Each number is 128 + 32 x the weight over its row's rms, rounded and kept within 0 to 255. Layers, rows and columns count from 0. Numbers have three digits each. The size before them is the row's rms in percent of the matrix's.

# down: layer 2 MLP down (transposed), 1600x320, rms 0.0297, rows 409-451, columns 0-159
# up: layer 2 MLP up, 1600x320, rms 0.072, rows 410-451, columns 0-159
down409 093:098146107100194171163185106152091094152154134118079117106121150131086144125132118119159168145103092135106145128193105067144111122134172108151094141136116154094087155085092073154219098130106098165109176140101068127150149119135135144113109099070162182150110128114120101086091130099132121168122116141126158131072142093161136087184153120104191139113148130154075112125070091128145083045111148128113070131133116084059103125142188124130099143085082149138119133101189136190060119102131200
up410 099:082134133134102103127095139154155097105139149212081113104154145132122109084137112138083152141166157123093147078076127146098123137089138165136125129172163128125096147132100104147123099111093129132103169175092116171164128100166166098097092127149065106156140116137143111153132144116126083114106124122121111074071086113119179118132215160110171113133130183103103089101111140140088177112189098208168109079171133171176124160118167180126140135111149040188145074226149182096124123172082138
down410 094:177127109124176174127167127096121140106117121078138161146145116126152136129134149156156110126082121153153145165166156093173142109155128062125146110082114121107173141138176199082137161161138148139146111082195147099106121150100114173169171090109173165130098125116135137117135114164115169158162161137143116178195173159117079149109089091093129151123148104148131177137101145095133068160100131039091112190093134079091111087142121073152101108143108200083129210064130107152082144102172154
up411 104:140160182102119165092136168177097145092114106103063125143066104133159125127183106113120142131079122183168138079145147101126125176175072127142160122124137057151129146110132122151114133125096124087101103119141093107163131163092144151108118149137130115131073163180111152088171125132142087120125160160120176085155141111050128180114087114145115131126116126115146140074140124166123119063140164181138103119135115128163147168010135139096150113093137076132085118138084173071150097126127151
down411 110:105119109101124086132145155134130089163085142127123142079146157132149104165124116098125145104158143097127125144123091086121120037074101163129145159109161176123155138100124085109125071098191125112139105150140090142109112099124101111110116119149125126158174118094201105146116131108079141108119148094171157172092091117123118108105148086087152181094149178088087177171098158163116148112140124109130106182135090171046147083162161152194152090135119138189148190163147152151191154177146137
up412 096:120112150124099127121113153185168159122094095109112142126117074152124083137101088164144085125162148165186109198150102104101111114120132129081177088121167125164140084164167149099160180143124154113107100174130092068108125172138141067142182172082153117145102099181067143135106093095100127123161176115108133085107119133132123082172140115100064104139126120178140112105069192134102100098112112117082089125147140162176132124125076179134110159131063162166141161206128133133107105119090109
down412 093:103131112150185127133141045065105118150213149150144111118152176102099191131118136122108153119099119138085109078105115131125127131146127146168093160147066134123117183124094137109096090130118101129143120066155163192149147076138087176080086096147105163118143118095155094133127190196137167151090025150115139180131124133118141165072124144137165155129152141106124123128169061110162117162154132147132201123149091105041160119109185076119139124125183134077119102020161115129151144121146169
up413 104:104101125146115125074090093110087122067091093163068105080119161136177130086161122098063113128151134185152145086181121110163151076090115079110177070084158131146182160088120180155164096134100109111052140149131128127125128183095180107129133108138085107117116129125079135153081105099150124028105068081124130115107139142120142138147076137091160107094140138113150146145122131081129104066108161153152120076131112130080191118126106102097154129141126101177112113159098136078191095107148150
down413 104:117131138136128112173128147175157103212124167107149167164140099113110106159096116081163140146119123105118121147079162124099103161136163191173111188126111131129118096124096084085111172106143151142191142106138130154132127042143081139113158121164162129119200151144160147113163146132069113213162175165174155140137096159100114107141153112174118167148132123110113117124083120181108099120135156131076127173129135131184067133159146112178111102074144146077179166056158132190128155163125096
up414 102:154123148147158152086125230149096147151098152175109077116104074132137155164116120127134116114186108152108089166126076061075136175113120110174116119086134220145094129147077130142127112122090169108141110082127135085129161120121135131105136164134166106141186113175145045123148170089122103118187103170109108046122111094151151162188136099153156151101115114153124151120126092118172085147117160134085079122151138043129116132130084145161146146134187132181123137106167124081083118158131165
down414 102:082147137111144051124092077123110164135124121026115135138125195114144089079130136141124159168091143141109144131185167175156125054149105120117145147145152061110145122045163158152142174122151079122154159155125135137108118161143161133151127108124098138094095109085133169138105065161179172086065128141132113229167142152098114046113088138149086098155167126137139134106115150134108161142130102079154164118115135197130151121099170147077110155156110133098131109165088147202129157125136089
up415 101:128120152074098089168142119118121131142143123108097110156108176128128142138155124084106140114162160152076105122096147043111115087163194098113122116098166148153109170094073173094117146147147135074122101148142142110096168135126092167148100131136094130164155100156153109155155140134130158176128114054109093192160154099132112149134118175155055126183153165146110169147146136087138108165133185168091109122181091217163140133086129049017144122096132174132171142103101129123165069084124083
down415 100:121138097145131136082118164140149131118121131118144147134122080136094118142144111152134119165086089124146150121185130177130132179088055142154118142115107113088119096156149136159127125123155146177141160078139115142168099088146159096082189095105177120069137162096092142104123147126128089060143135187139146060098096159141177098119134115117172142056099079119140096119114076163097140101085068085165176110090181072089106102160153168202088123118114081123096134172123159158080176143124177
up416 099:176122086134085129124172088098104161158188076077112127133143126106168110099145187113146102139108160129161133124148152136124144122110132125135131129120146098146108065084135140151065124121144052115187147141031139130122101129144167171166147142087175131125077124129115126154158115173124123133046154075173131151105144116152154188104123095162108159105156163178093126137096081138171137153114099113094150135139214132202121109079113083117102135089133096141098119085108124146114129095055141
down416 099:090109168122167136147105180160154121077083121176149122115127120133117147147111096162097131150112094132088080123093121148120128117149110124117125092140112120080169185178184155117186121124094161153066107104239115115110147122124100092097090090139061136142191114131141121094119147104143129114181088169068142103181100142104113027151124156124149108126098091109150135122163147109114110133112171152170125102092033126083083145164145164138150093154145159122163146161129128132131135165190117
up417 112:105154079123175116160142106122085168085123083128080158121148136113087132071121141140111154157105178192115141138109146070117171115083154112118155093101078119180134118071113138086068109129110140050105171195098140159122115093153167166124087099132114077121075168140180106147160131109129146126194186166141109108163138155112120165107128142094175100138088154067165178091147138166111138121137146110139062087128161143114068135097140147118158098139108122198119166131158088010126162138176152
down417 112:150091157151075110072081136158130107175120130114187120146139135137190129157133098148150119098157109088082133158151113196139101121183095107173124103138173148059111117185155112146202117132119135203166072063135103120127164164104100099119114125103112121148164077132112147132102092135156112157073080120117135157079140104145154104123143098126128192152147072171133078121140134098148143112130122148112226144127074116137153113164125120148084156124134141099129096100111164230148138117089149
up418 094:150100146106147125103127153149158164162084080082184139109102118134115155115122122143116148160168082086112080158187186126117127155078123136121123176076179154168093145161129135123166147135069133095159089107087153145089131083125132150108180148078099149133147140140179158133158175123097170132162069140092092137119166114112138120119121141122140125089114104126107145135138180199171106135108148184118126102105166236122087134108155107065113117163124168124194115167119129134126129099130130
down418 091:099189105165087127143179137110094086075197159105065125167187144156117122148120140101187138098086169146134166102055102113074152164171149158148163096136098105092121123103116133139091136090151141189095165182159128128134144187068100107147117143185182113122101095108095104145121080137109142137130166150164131105177099122134111117123100103155125111136167172124125132106153103057074137153160135051127146157181139055117149105183104096170130152106132115098071140110122128169144095174120141
up419 084:152140157070158137071157103152115127165164128145116046110189072055168145137116129074117113097111166103062124121078171102083098149145048131125084171171116115128072121175121158132150100148077174170098130088116076072164126148131058137125164135152132133144153169136101137131102153137156151087150150148165205138135106111147127078133121139152081079126139135113153172170190166177108157210092127144116073065144120083087145100132102148070136139120142109095149177092130113193056118113111108
down419 082:095120095155082169179117132114148130077127151122111215150079168149076102086146136137128163161145078187146157134149084175157156091158210157109149172110127122111129193081152125167109160072127105135111106141109173160124186173144153133151115131120127120105106077127188126141137056102099096158105129108084053106135091111125128148046137141145157165140160171122103130080090085099131067072144110102125184155112109184146116145126175085192139095082080111145120125141160134082159130131094139
up420 103:102079131163114140104199170098092080157059105124073171077133149178073123122064107126135110226166139109109118169141138089144120158108110083156146102184137132161143068106131079148185114080182079081136126089195102109169101108115159126124168118166128120101109216084101172112162179112067151136187086161139089152145125134131050102106168106098146073139124117108145122176132133175107184125104183150119140145102090188044117133063140127129139100087125160128050130163156089189130206162124166
down420 093:127180123117161148161045098179171177105189147115169061190124092084171104145178157138125134058088113143118145077113126157103118121163148167099108145067136122107114147152125171090113157182131162189113141140054142133075153137136098144152077135092111147120127064156135084135131059128173124081108158087132175116156136104132192151148081129144106170108126146138107135087150107084140104124126133118175104119132160067202163129196109132105101177172140123096183156079102127059117072067136081
up421 099:098074125085195143137126131130090135133148142182123143196084116155096104128168184109130121127141078137191122117083121113162138100155107110104129125065123075117127096117153107170100156102111144115093138125124158171140127120119151179159159122132202080153150118082194144087150091114080149164086092075109115139120128071111184138123127108095089086112144123088120158118110118130166099153050103096166136149151124129120190139133093164093093094111073127136164169184093150137116100201130172
down421 100:126200111159081113122126127119194146106131095088146105089175118107155116120097077133087104115111185108090124131170145144115128145097099110182119137218156225129127119125092170095158114148157091146163130134169138061092125138131055098125104112112101176094087102170090089163140152119174094121175155173136172125114148166143080093133122115161161161128130146142152104154133121135113184064185113194061128075115102167194095097126136133158132154101170137086121154050174081118143136068119054
up422 099:043121151095127128059101175135115163024123095107155121152152110157161111127084090095044111104117119125126125090094126173141124196169136101073138102168159140138139185076113174128112128154115103195100158122101139121088162116142124124121111158129101146083155140184089185127060086119113141120155199112190129047130150127123117137082165156126147105151120135127096172066129121128165122107119119144086117144089121162101151117207152120082127100115105103144075120110119149099127104060085109
down422 098:153102094162146117143142077135146090227105123152120132100140137115111125136198135141211164139115120148123134143165139106120108075113163147165134190102083130113103117171116072116116082074131155089155136136200114130201119110151165166137150085141118130181088158085147124142186163143156144120117092147095109200145087151118143129172108109160069171133124153125136106184136103124113161136150128121151143084140144114147112135091096136125140169145166168106181108136159127135154133197189122
up423 089:164128158125075129191137170119138056063198104134153110112109192063115130099143104102134158089163119137156158131111142137146128128094129137183125194125074099129160122084104081178148086113129058084126094089149211142088121154042097157144168107174114118105161165166120168127123143125108125163147168162116143113169131097158093129145142149104172096118103088103138106083121195125089192151141133139154138127202142136145160164100182133103147059140171140198118133122097161136133074060174152
down423 112:091128105128186106056136096095112225207049158136116140130148086154134161179083155140082102153089142106094085120137112090087128132153130130066136067141167141128110130146156178057088150152175201156144158163118052113144121095196141121122076116077138134154124090104136072120141116132122124105105110128156120129099118141084142106115116086129082154132152168128135113156131075117147085093112135121105122121066163118112130096151080129145154157111108125069132127132093090119103205161107120
up424 103:060085137156152105110132151119159170047104123113176126148142164156153160164134202109130072093100119172169151128205152047121122138134174120116093119120131159181109171113096134091108103098109137134134092092155102184144154125143092148118134119030109164132078109151142131132101087152201156065141167147149172094127156099101119097103125135176078106105164159084128180139138097120109156124114160160107109149089125149051101131101140188183197152106147110187143090171106125150117124114094115
down424 101:202149117127134112177117147114094088165141105172112115112105106091119089108095033162147183172121145061055121148145089205090164147148106133104135144124125124072123113138150079124141135146182122144159167119105147098099100116091151103170121147175139092144113113138147161121180195108108083203110110100136104150144117133197080177122139123126173119093075093159160042139111151140086126140130062124126147097181164142177138114120076142095083108129098148090103154098115121077153155159189107
up425 107:109084126119089120140106154183113112104126109091198129092123082097156096175179116127183126090124114091154136111121076074119134174100105167119067181152121162151118137121125126124105137119105153124065143100111142098144133099110114157121217186141147102109158154164166100162101136121144091137123115115100153160133166188118131159104165104129128148082134095134212161123121136134154137185154148134178149152059190151075164096175148126155141179122110136125146108076142116119105133121177104
down425 107:124175161153159133110137104083132135165131088110116116149115159110117129115093101137090157132069137116126086166103174188106115055107156112142087055117145078122162142157126107137129135162191102100208106127131169168123153200112113097112069101082132131163071115116132164095181161147149155150151174116109135074135147120139116098103119123115106117161143158109116099105142122148102103101126108145088124117182108112098121150085096100129081044115127162177088148175178168084169144142022156
up426 097:090127149072148092051112167114142116124121099132125113095136128096087145100141096124111072131120182120136105095160117106167140091101105036104144162153119139135132137187137061201140181114124091145187114125082151132074137066119120168122106067154070155129162106096099153168120113139142117170155139138159112183128157137182150097179123106182196052171128089142151145135087112166104140169064165098102164205157172136101096076137072130147171105119098109120100088111157052125105108161086156
down426 092:171125086158133140181162126118116143139116151126084155152099129147169091152127201136156216145151093132134204181077142100089125117157169200147124113092146127109139120108118164060107075159132164128060128136159109130174121176142135115144118191093153115084111140169170116085112109123103125127102121115089160096114105127074107134075115171063087199083143155129103111125174160053097066077213089169158104095118119114135167163148185112111118176099134153178158167150078208117098135080143090
up427 098:125135129141073190141092137092126153145144090162127146148126124134141107154113135128117087131101139072128125090073171112088076130145188133152168177132140090105075070090112112080155147160128104181142159112108097127086133050126138097187099109092129148147105100104126142135184107156131137077077166121142173208137158111140144135131144084057110140136194094103135169136121114101141157109157167118127121079084101157090107186137119108112106086135081072144119169077063032205132109088098067
down427 096:157134113100182085104157116170130107101115162115140130116104120152086139094115121142152147147149116189140138164195068159149136100108069108125075063145115135147186210137137103170093144097132145070127073169167178078123123165134121145090146127157116148097153140131157118131100165125096118154140099131117081040125082131140120106153117153185161121105081158186102078141136166156084113144088110164110110130171168110167149092120133126128146154089170160105130057154198190058104177154115163
up428 108:162126122188140152108154149140106161196109124113138134130088100089063108105165157127142115149144166105087168145114083133131140137151168106160107143132113154167124173109166138124104169172158096157143136181165125147117114121147063146216121138153151155116194107128119100090150089046107142153125105139091159059097112095091155120117125181148162109149055139126201093101150099068181114110146108126115109095105132131094109098122112118128165144139109137136150128118066066144119104163132077
down428 106:089115161121118081149107085149157142058167139152138091124152162184173143126127075131116133105105144136162063069145182110136136103089091101154123151135119099094113110115118145130139084111093148023125112101120140141107154128143175140055111132114098090148054132105134107177091170218171085102120160125154147166175138149160090113135136122117099147078172079092087142107085176115091162167131153117157149190158096113129153158119118138129124127107174127133107154172196181084158135077144165
up429 101:059064112095172083157103166111185164128128172165166155152144131180148085091179115121149161134079161153057130091187163169136145135194121131067154135126129150139162138103166150117134085171081158096101128117130173086149115121140123111083206139100170091089155133100032102133183152110059069137142117147120128114165123084124137166118116111094130102134129108109172105142129140137084128117169186168132133078135142071079123133139084114139115078117126113139131159112082120122139172138162122
down429 097:190159152173114118061085104153076130146124085120123138132108146130095200134103153146131116098183085128178140144120106114141143133082147108178115125144115114093067127166117116146082153084134112146172108094153056159059121154141108185154034123144105150139115123138206178151074091118188165070116135116111142160098161142124104094155135157149120156114090160153078140142131099127165156141083071099131147148104092161153127120148122159139138164189154134118115078105169115146112097144120163
up430 102:128159079140106122102135063093159179144151105120061134071105146142097136108108139137126152132112097137160127105129103189160146036126135185179146174110117122080123130171136144154097124167130063127140142136064074197162132142138134097184173154159154126146125079130129086129117137104136135117097105149134123110177181136106148126094161103097118079129054098170069203147125170108133129147202173154098155193158106065109134139172144103145162098142142094170104135134138095138173104149102135
down430 099:112089169111148129150110194162095044116103138145194125175184101108159105124185126105108091147133132116104146154124159103101138186112097074072086069137122162145174163112149101121167148096127162132140141122168158065115160132102101152074067089089079141131141151092152163159160124146110128113180137103166126110104060109146091132147107153141128177098184169102149080088133121148135155106095116134150069078101127196141128138084103136113093164139106165071178106131100145128079156113151121
up431 097:073122136122130099123130095086094193081099123103137178188090161171148090057137150107132105099126122071149138184139179195158105132139080108160115115108102109184171144162092124162098151168041129088144106122136127106095184089121077131103149151128092207165203121113164081102113108117139091118153132087081133084074129150146118096119157094182156134131170100141115098116130088081154156132073099114119059145103157154116093120084141113072145094110107157093092162124088082087171116099110120
down431 096:173144118135135163144130142165169081117163144143121077106160150067095158161123141129114149181159119153115110088115070064068157153114160153087098099135137132074111123096155088108139119081170122138115150132103131145136084141131154145152080107082183069058048117120075180189110137147141182134104164157154102170134121099092126127128098170119120089117113163104147117176083194176067093094154150160129181120157131081109175105212099120150105191132153089097133100093151186168111161159127163
up432 095:141131147119114123122129134183129150121088136086135087113115110179125117169201094124098094155090116140181140140144133173110117118165170163136144099140094123137179079137113084158074145132198109093149090124182185157141206152170120129168175142103181096207056151131108159200129081139133132105148080130127138131173080119124179108127158137158122170118139089168152127114141130137135074127141152181104176157115186128107152076124145110132155070053101203166159127131134071141097141200130172
down432 093:086128117128137150084125133136096110106161135135153172150109154092148157056034131122153159100143154150103159145166093038130135126084042100124128168121136155115086177098147161128199128138101108126077126111110106098127060105081126114117118123160119210071168115128141116051100190120099099135148169147083181123120175096122089137146134106082127094175128150100114154109117105141120186137103107068134120086170070143126130150083113188122054170145168095108081115137083181095156164088147085
up433 095:113160239088154116159115139127114147086173174187098113136133184130091124051109119167086134125196134115065094140140154089119090164156124108159174153135136139141147145105161132138157156145155087146110189113148145220126111075091143152132126133059115046130128101118172135117093090086131079114191147066107131134083133145116115097125126138058120124175104107158135090111151127150128081122135093073119090053124103129145145119199109053172132112114139116174110125139118086172117133119107120
down433 108:169114006147105138095146113155118127159080132076162124098101061116193135153128168101115133133047144146163193104096094155128165085103133140103111121172115150131124111178099120114105126086119144108110099126111118098125167192136157116144140121198153196153149153156076114143150171144144178117088111199172147115150146110139118118097123152178145098085115163113131143151110157126127169108121167173121164223148176132103139108076132192088126131127122143098166163112149170102126130105157152
up434 101:135076057111147106150068182094107122134073129130114141166091139180110196079107128115179182113110140129128141172085187124122143082110054136092207094121119125125165144133166119110149143135125103090206122094137085099082104147148183138129080083130083143169143131162137197134127131110137159155100171097087150104153110091156177154168079161138150139186074058144098143131116196174072143159117162102155148127095118099118084084155130090164088132160113089146101134131233160191166149117165089
down434 096:141165186136080172106135097138169121098185145137148119119209117097146065142100110137096046151140114110160132077174110136137102161131188120102044179099155173087096144150144114131116113084146145171058106154119155175142148110108084148125176195117138108120115138121140093126130157122115114096153117129179086200122148164109085136076196092148120109101171155134153128073140069112171084095153139159148124078126157153136194177092121148086152139063157149131156112110048089075078131147076155
up435 103:119109089140160093150084081167077159110077149138094192133140200115147185140103141156120178113106147103085092107086148183141196115132151140196091120130105130127133129134148132149156136123139099040172140118164147109117119129076110088136098104153129123139168081109110127152135100113176126090152171120164155141124138156151108135154119168124101097174110134131099160082122184138127148120125211091143124129122195129198084164085091134201106117142126160184115118068180103129147131107170171
down435 099:141092124102080141111165144089137098125191100121163069123126092165106091099179146079121068180168122144183151144133125060094056125125087094088154143110172124131085131071123111143113131169104127194086134146097103137132133089163108190095118146107128090116083164144128155121126167119087131157142105109148063116135086082113140109109132125097147139126138141113140082147146033119136126139150046125128095139135103100040180130182125129069160128092110067087134146168074148169110132145079092
up436 103:134128137117166121148100174225077159154074130105075108129102138170108195155077168091179179155175085107105128159106098131110169125175115110114174144158163139134150132116058126142110149119141142126143141149107134173088125080086094139107181111141123139105123186165131114119122182091136159073114153149086158174154158164152120163140094128155156167148076149114093092113134154145187102113104122133148141083094095117136109139148143104126152140135078118149116159104124136157076098069133163
down436 106:113104098146096144100144116084125120086119125129162127137135131112144088062157061181109083078066193138154165103154117122146074139097112135146130128161114126122100062068136160117138115141125100087116151080180124106132126166145137126146052144162141134135154067097096170160182086181101159188142121107177127106114126144093120104085166099127073109137150088164157119147111123073122120142162142138127117147154158095099146098080135137119117085176156120095095109106121169128195122154143100
up437 097:113183174043131129122081085120127171125141038109120139129068118113101071070095075113174121123111123156104045150129149122129133115124090129105125177137129129101161108133128080171192154177106110129159125136108136171138142105140094085153123118142054139070150094115061150045147174120114090120126124088092156114135149117178154145055118172106167165111192138117150151075098134146107082140113161129093120181141146111105164143102097117154153120089103151146144128086107139161089112162135156
down437 100:154109073217120150119140172113099043103154204122123095135188117099173175162135162087095141158165161121115181093121056140109101093152169136119118104103119140121097154103175193083064121098153134122113062117164137101106104178120145158121112116124175154201155178140177121192122106161157163134131156149148105103109076102112123098180132139164090063150071127146079105160165149147170166139141089107212152105126119120113093107118166125124120133133122121123137127168126086122180170141103105
up438 094:075097153097073158129129134116100100150148134148074112183145095088128158137098082165115085141146143128151181193147122121113148092145134120079173139114091160170109105100128103176133076135125148082155072058051094123109095069142171062067119172046180104102091170179124088130169072154124091120160143112121153112058102123132167126137103092149165163082136070126171155143133123085114123112125124202107057064183028145081077100142113122139128159206112119156091116150176151161120107106134145
down438 097:174154101144182089091114122120155145096118129126156132116075185173147107089135157099157222117098101130105076095107100138152094170106138170136045074116152053074141157157139112066123175140119128143119177180203116118155161193105124215164113073184059146165158117130127178140093184091127159140110120132133137104181149131129097126107169115128114079172076172137094115102107143141129112127126112101113174179121192118134167137129111138174148145057135146090181125104115118112167161125108124
up439 101:153116162123109104131159204110155106108185145104065127113129115162104170155175159096092142123149102105053132083115131140087044175093128141164127124110144139154109109129173095117145184063146136169151118132106146126152117155160191123084124098108182122124094141149108142130141098170135127156133113101090080145122168164198208130136113157124158107144127088179094096164051113110154149215171133141131125096117173161140105105129126123159197112158166144106129117125122101143162130074098069
down439 107:114123056125176131154116091136138158143106132085225117124158104191141097091104112125162118104113156104185101130131097077125153068190101134096112109132127088124127123141063135170116090146117144109133127145164168135080146101098089087201080120162091152150183148116138154154145184148133149113128134152195180111089078120129132096167136112177087166167063143128128141130148128103132155155083118126162188122132094106136108134102112139118098126102146088116154113181073177145204141144161142
up440 104:097087172148172150104176155131170118140108102128109127131099094109092205122102093087121128124142091188147158094153167132145104170078070132139149098109098178128114157177121111132045115150080125074141161088102086113199103091157119137150095141160212114137130170093126102111181113046099138141168113195162106111186178069142112140165135144152113171104087147111133182104126171166145109133130129113134149159214075096095166139151120130138079136151131183144133154163110131103062143130115145
down440 100:134166132110054138155044102129032139135163127132131138157152098139159051127156148138158123134106192102144128148091091100100160069156122133139095135152191084119141095087137156109134144169133111184123110190157140125083141115097117123124158164125076161085127070177114150100137150198163114086084116084099174118043099178104185095118140089097105052099166092101156088141132100116099150140112128165098094076069188107135148123101132129131156126093165111143143119110113123117187119107116133
up441 101:156119162113096171101144111180172162198086137142157152145157077107173143126179098118128099160131118143180149107126096154142196097115134082097111135111088188197116200096178121113155166118138155123095109158133142102155130138052125118167127140133162127146082122079101156169095103133099122137136120119131178084091207150052138154126156158112079132158077151123054102161120140067165140186081115158083118148126117166115169069171083108120112149103113092180110173114097185133154131175142083
down441 103:105121109147150090142089123080082063079159108159109096136123180146122173155057119113134129071124121127071104156178136104111057146124132160163134131152153054101146066144101166120103117119146088122162166099120138175095117128212132137049151113141085150078144118169127061079125156113144141129140157140137088149174051109182136112127103107159179154079214099142184150060137124174102128080192151141158119077165126106129133173097144129155119103131157173096120067173121070128097119077144159
up442 091:155109226115096108112152102117140182120082142125138192173176127098132145070143114167121190098152133120104111059152083136086119143152088190144092163146123095127102100138162097102105135111126100165137097099096143163104166080068154099139097113148177037166171110097141158126127103151114148152114143109112195166152125117127123141134106117098123124163176100070069206101132197109120114127180094095123103077175166146162169156148133142177109143114128080174173097144206108133199137137097199
down442 087:107141078160126163160122140123109090118200148140109104096086124176104115137140117141144052156117139146140138211109197103161153123090195080111141126129100138135131154114045171154152112162136149106134174119198100041116137155186089143120158152102081194110096122169111101172106150113150112080132121108117088065125121159113148130098127125163177178101090165188170058126121066150144141121092145168094149172109098146065101103098112110120152104130153165100105140130050161126042103122142082
up443 105:123141181073094147122103111110101126129149136078140198144125117092117135169079137186098109091078109200127137144046166118132108115115088094125132099096157122094127129141136143187101139169141091134140144078149154095146132126125105117171128101184105127175090084141149142138157140144125153108115166116159186108202160094042090138146130153159127164147147130081076167160114157122166128174138089177151124087133070085126123161039135134156120112138048127133189178104129132146077123086172134
down443 108:139117129149176088106141173088085175115170096117117045096096110145082151108104114090142165160178108028142094107136100132113146108109149179138119103129126173116140097130113117114177154111056164109129136154079148134133111146105152148104112183086143127083129205139098094077174094095132072139085071112073077141060107137150129086120112084122126132125141120177162075107177122149095158119084136091078164148098137138111118156154105107104112138100159120154067156129151138099124118127108145
up444 096:148082148107127168141103124123097164174089142143149168165205097100118075108144089182131145113153103111143107090111114115111145112185104201099136109145179113121110122110148138125144072175074104150122115109129138108106083117064135073125169073185152142124131176086110138143067124112122143119139112168094122185123167101093133097161084110157166143135157158179077138169181094190101142163145113126127033059096130144138124118121170138112164083116109127094125140080126119166169134114084099
down444 090:134164110140125115083130118126160101073139132139107121078076162139134147137116166080098126126129149125087162140159157111158128141071173027193131151113099100140110119158118125116145190107154121117117172129140110157143174102176133174143085172053127109100123076163182113137158135150127109151109145045157107070112080170176131138115156124083098125117087102070143158059087135105131098107137146109132190175142125109125168152136078113161084160114152120177133045195123153079116128163178144
up445 099:161149086084092147097147178108127082127166096167158134155140210132085118122206120180161120160161118133113186103108137173045185149209082133137072113164191152135133113137171201132096059153102107070108182152141160077144146143121115149143144081112118114119159182120134163155134129095113127149159110186137157097139166175179114134134113110138199112160099143126128151131107111132141154121173196143135105171194127132126133183093165119092163135135141093135055115056115161141108135128092111
down445 106:166176146164160151127111104168153122129079176116124143119136080089133173143055154076127125089143176179183085180152130094132085119076146121131175095103066136147149142116128090126155116116167147165141131157140082185129063097109152148138123187158138126177107129123134156106094142161155108113124129146126071160113110106133114134165148127136063102100153103150095128083163111147135151099085094179142127164064154162140108100130136140105153155174121106115186126191183090078182155091182106
up446 096:160152135117135098178110150106145151090092072123067090215187088091126091103164123111165126125158120139133131101141118165126082082095091132121162153160116121172120161115089089164111103148100156110113117209116147192116138135093108060143143118103117139189135119164177208161159202091142149138109159133133165166123104136120048098103171221082127129102107111164119065077071100115165093137126145155097050126140139075138154141105185163106174142124097122083159091111099120142123123141196161
down446 096:067147107175121154082146104149099096112160161139148123042079131169060147148062122124102121141075135091113138190143107158135143149157113129166108155107132123072129106166153166125125131124148118145124130059150136135148141113185121212122092153162099096069109104130092075135095080148135101092165100111112104136146128137123188189122069064148138110092150118118117157178199156140094131106139105118142199126104081158081095084129086092143107107125155122167090179150175138118120158110084098
up447 102:151166170109169182124134178101089102152165136127137163164095157132140190150113133096132139117100105139063065090119198140162096154097168138069119116133120141153086064172158111122145105107211108162163101141143055132135077152150155154087135145130100141110119118153150079095123138103180048082107108118156132166097158146105179119116092132132125137164106112167141167147119087146125127097077121143148091150134089112097085183167158110079159105119148174104084089116182175115144126126124148
down447 103:202099128113087125108150135117145178181109121082109133098126139158156025171078165113130159148140168112106146129169068111101199156187155104163086163131140104160123154127126090109175162180114170075111165106079188119133079113100099173125106106100112119104144147125077130164146109141110171126133106095106123127199157098156113125161163108107135099143110089084104091092140149146170108144159125104130231033142138154191068114129114109153080200134140152146126135156168022147116104111136097
up448 099:158136133095097108159102125124126065159114100197122153129131149152148069163113161145140124120111077158128179072184126139203099155114164150140110138125104137100127147072152117097157154134164144103176134133081118142113107130117101117114120053117111063138090125125160128089109141120097139074141143197153109139149145124130147121123138127167145133141125085141224103163190174163170104128118159152098128116160140160110087214083136148096088193188131122163105154159167098138148074114109198
down448 097:090112131111136164097123116136101175091136166058125131130130112119132172064155135135116124113161183095135078202065137094085139075134135149113165099123127126150151109137124109138101126113125106175093122089160148117163170158141132142115129186163172185112169154125105135149124121132156107183151109083103149146110108155117114148116113170111127126138126158137047130076087129103074148154157134107174089129073120084157128057168106134169143051050131166088140097111093148113074166142164071
up449 093:103132128094152099144129172095086114097106066136087108161172064079180108128096105119108116176137103069148104125058152182144146110123076122152160182124123138129134149100102114171124147160093108111133062109128124107194149142161109122180102189134149183173184102103156105113109086113135135157115057176121163152131142145110123129121150147156133165061101161186182099154109132120137110151126100139171076105104194121128130154123095105114167173091124117158122181147128108121139094118142126
down449 091:167154123128112149100128112179188170126119168136157183088098178167054125139155157117154163077100143173087147110177104108152138138117141110117084080124148117155131141119153146102109103105159136100097153146173157135090129147104121119080136091151118087072087184149078115104149162157132129117164196096142120073157118112136151110160122090110110112174161092085061137087117120162108173098104137126089160118132071145144145106147197169138089091154118136127110099109144162118099157146127133
up450 099:091180128105077074190095135131100092093141146113132156051138063181096113162168150077133184173100143101123069215085119118152168121138132114140104075129123128164158118174110096129136111086145177111153125108103171126079159112144169184146131133133101131099183088159118163071155123173094154084158170158168135191143195163160164148128160161168091142179130144102114136126091135145155096084081156159166073104140163134086111149117161177123103093131106193165165135089114168098141127100131139
down450 109:154122158180175137077182133112140189160127128171150090203118181112123119083088117211100070107128101160133166053168115107115118154139117159107139164116123129077113138113100134121125166170114125117115144143162109155171118126127078073127130125129190126147058183099128101179112112090151128176134088125084135064127069090083089099096090140105137101074155101129128075137151143082077142178157105080093200175165106140178139083149077093126164156132175071114093094178112083147105098116102135
up451 102:100148095125134090122089100146134130115170123220236135148180197130112170107113127217143127141111101148131153178145099124096144106167079139196095092046130111112132155114123119089068107118161160103191065079135092115131107141107135124088184145129126189093129121120096181156128129137113122117133100116118210114167104147107121111132073099167124185135088111114129114153099087132155185180149090125094164155137118102123135170170166114143074127148150124098165132127170137137090125150113144
down451 101:161102141141097144164157166106150118111099153053049137112099086158154069157124139015105103149144142119135094087095140156170144136073162101069181183185143133119132157154147141165128140150111131151058181165085150152113162104130131101160116117111149070162123127114152046068123129133153157101125132155142079166125127091137122149101169140072134074146197137159108176084121169124117070080096168130136060084139152145129135101080127115107155139080114142125115105171085149072162161149133097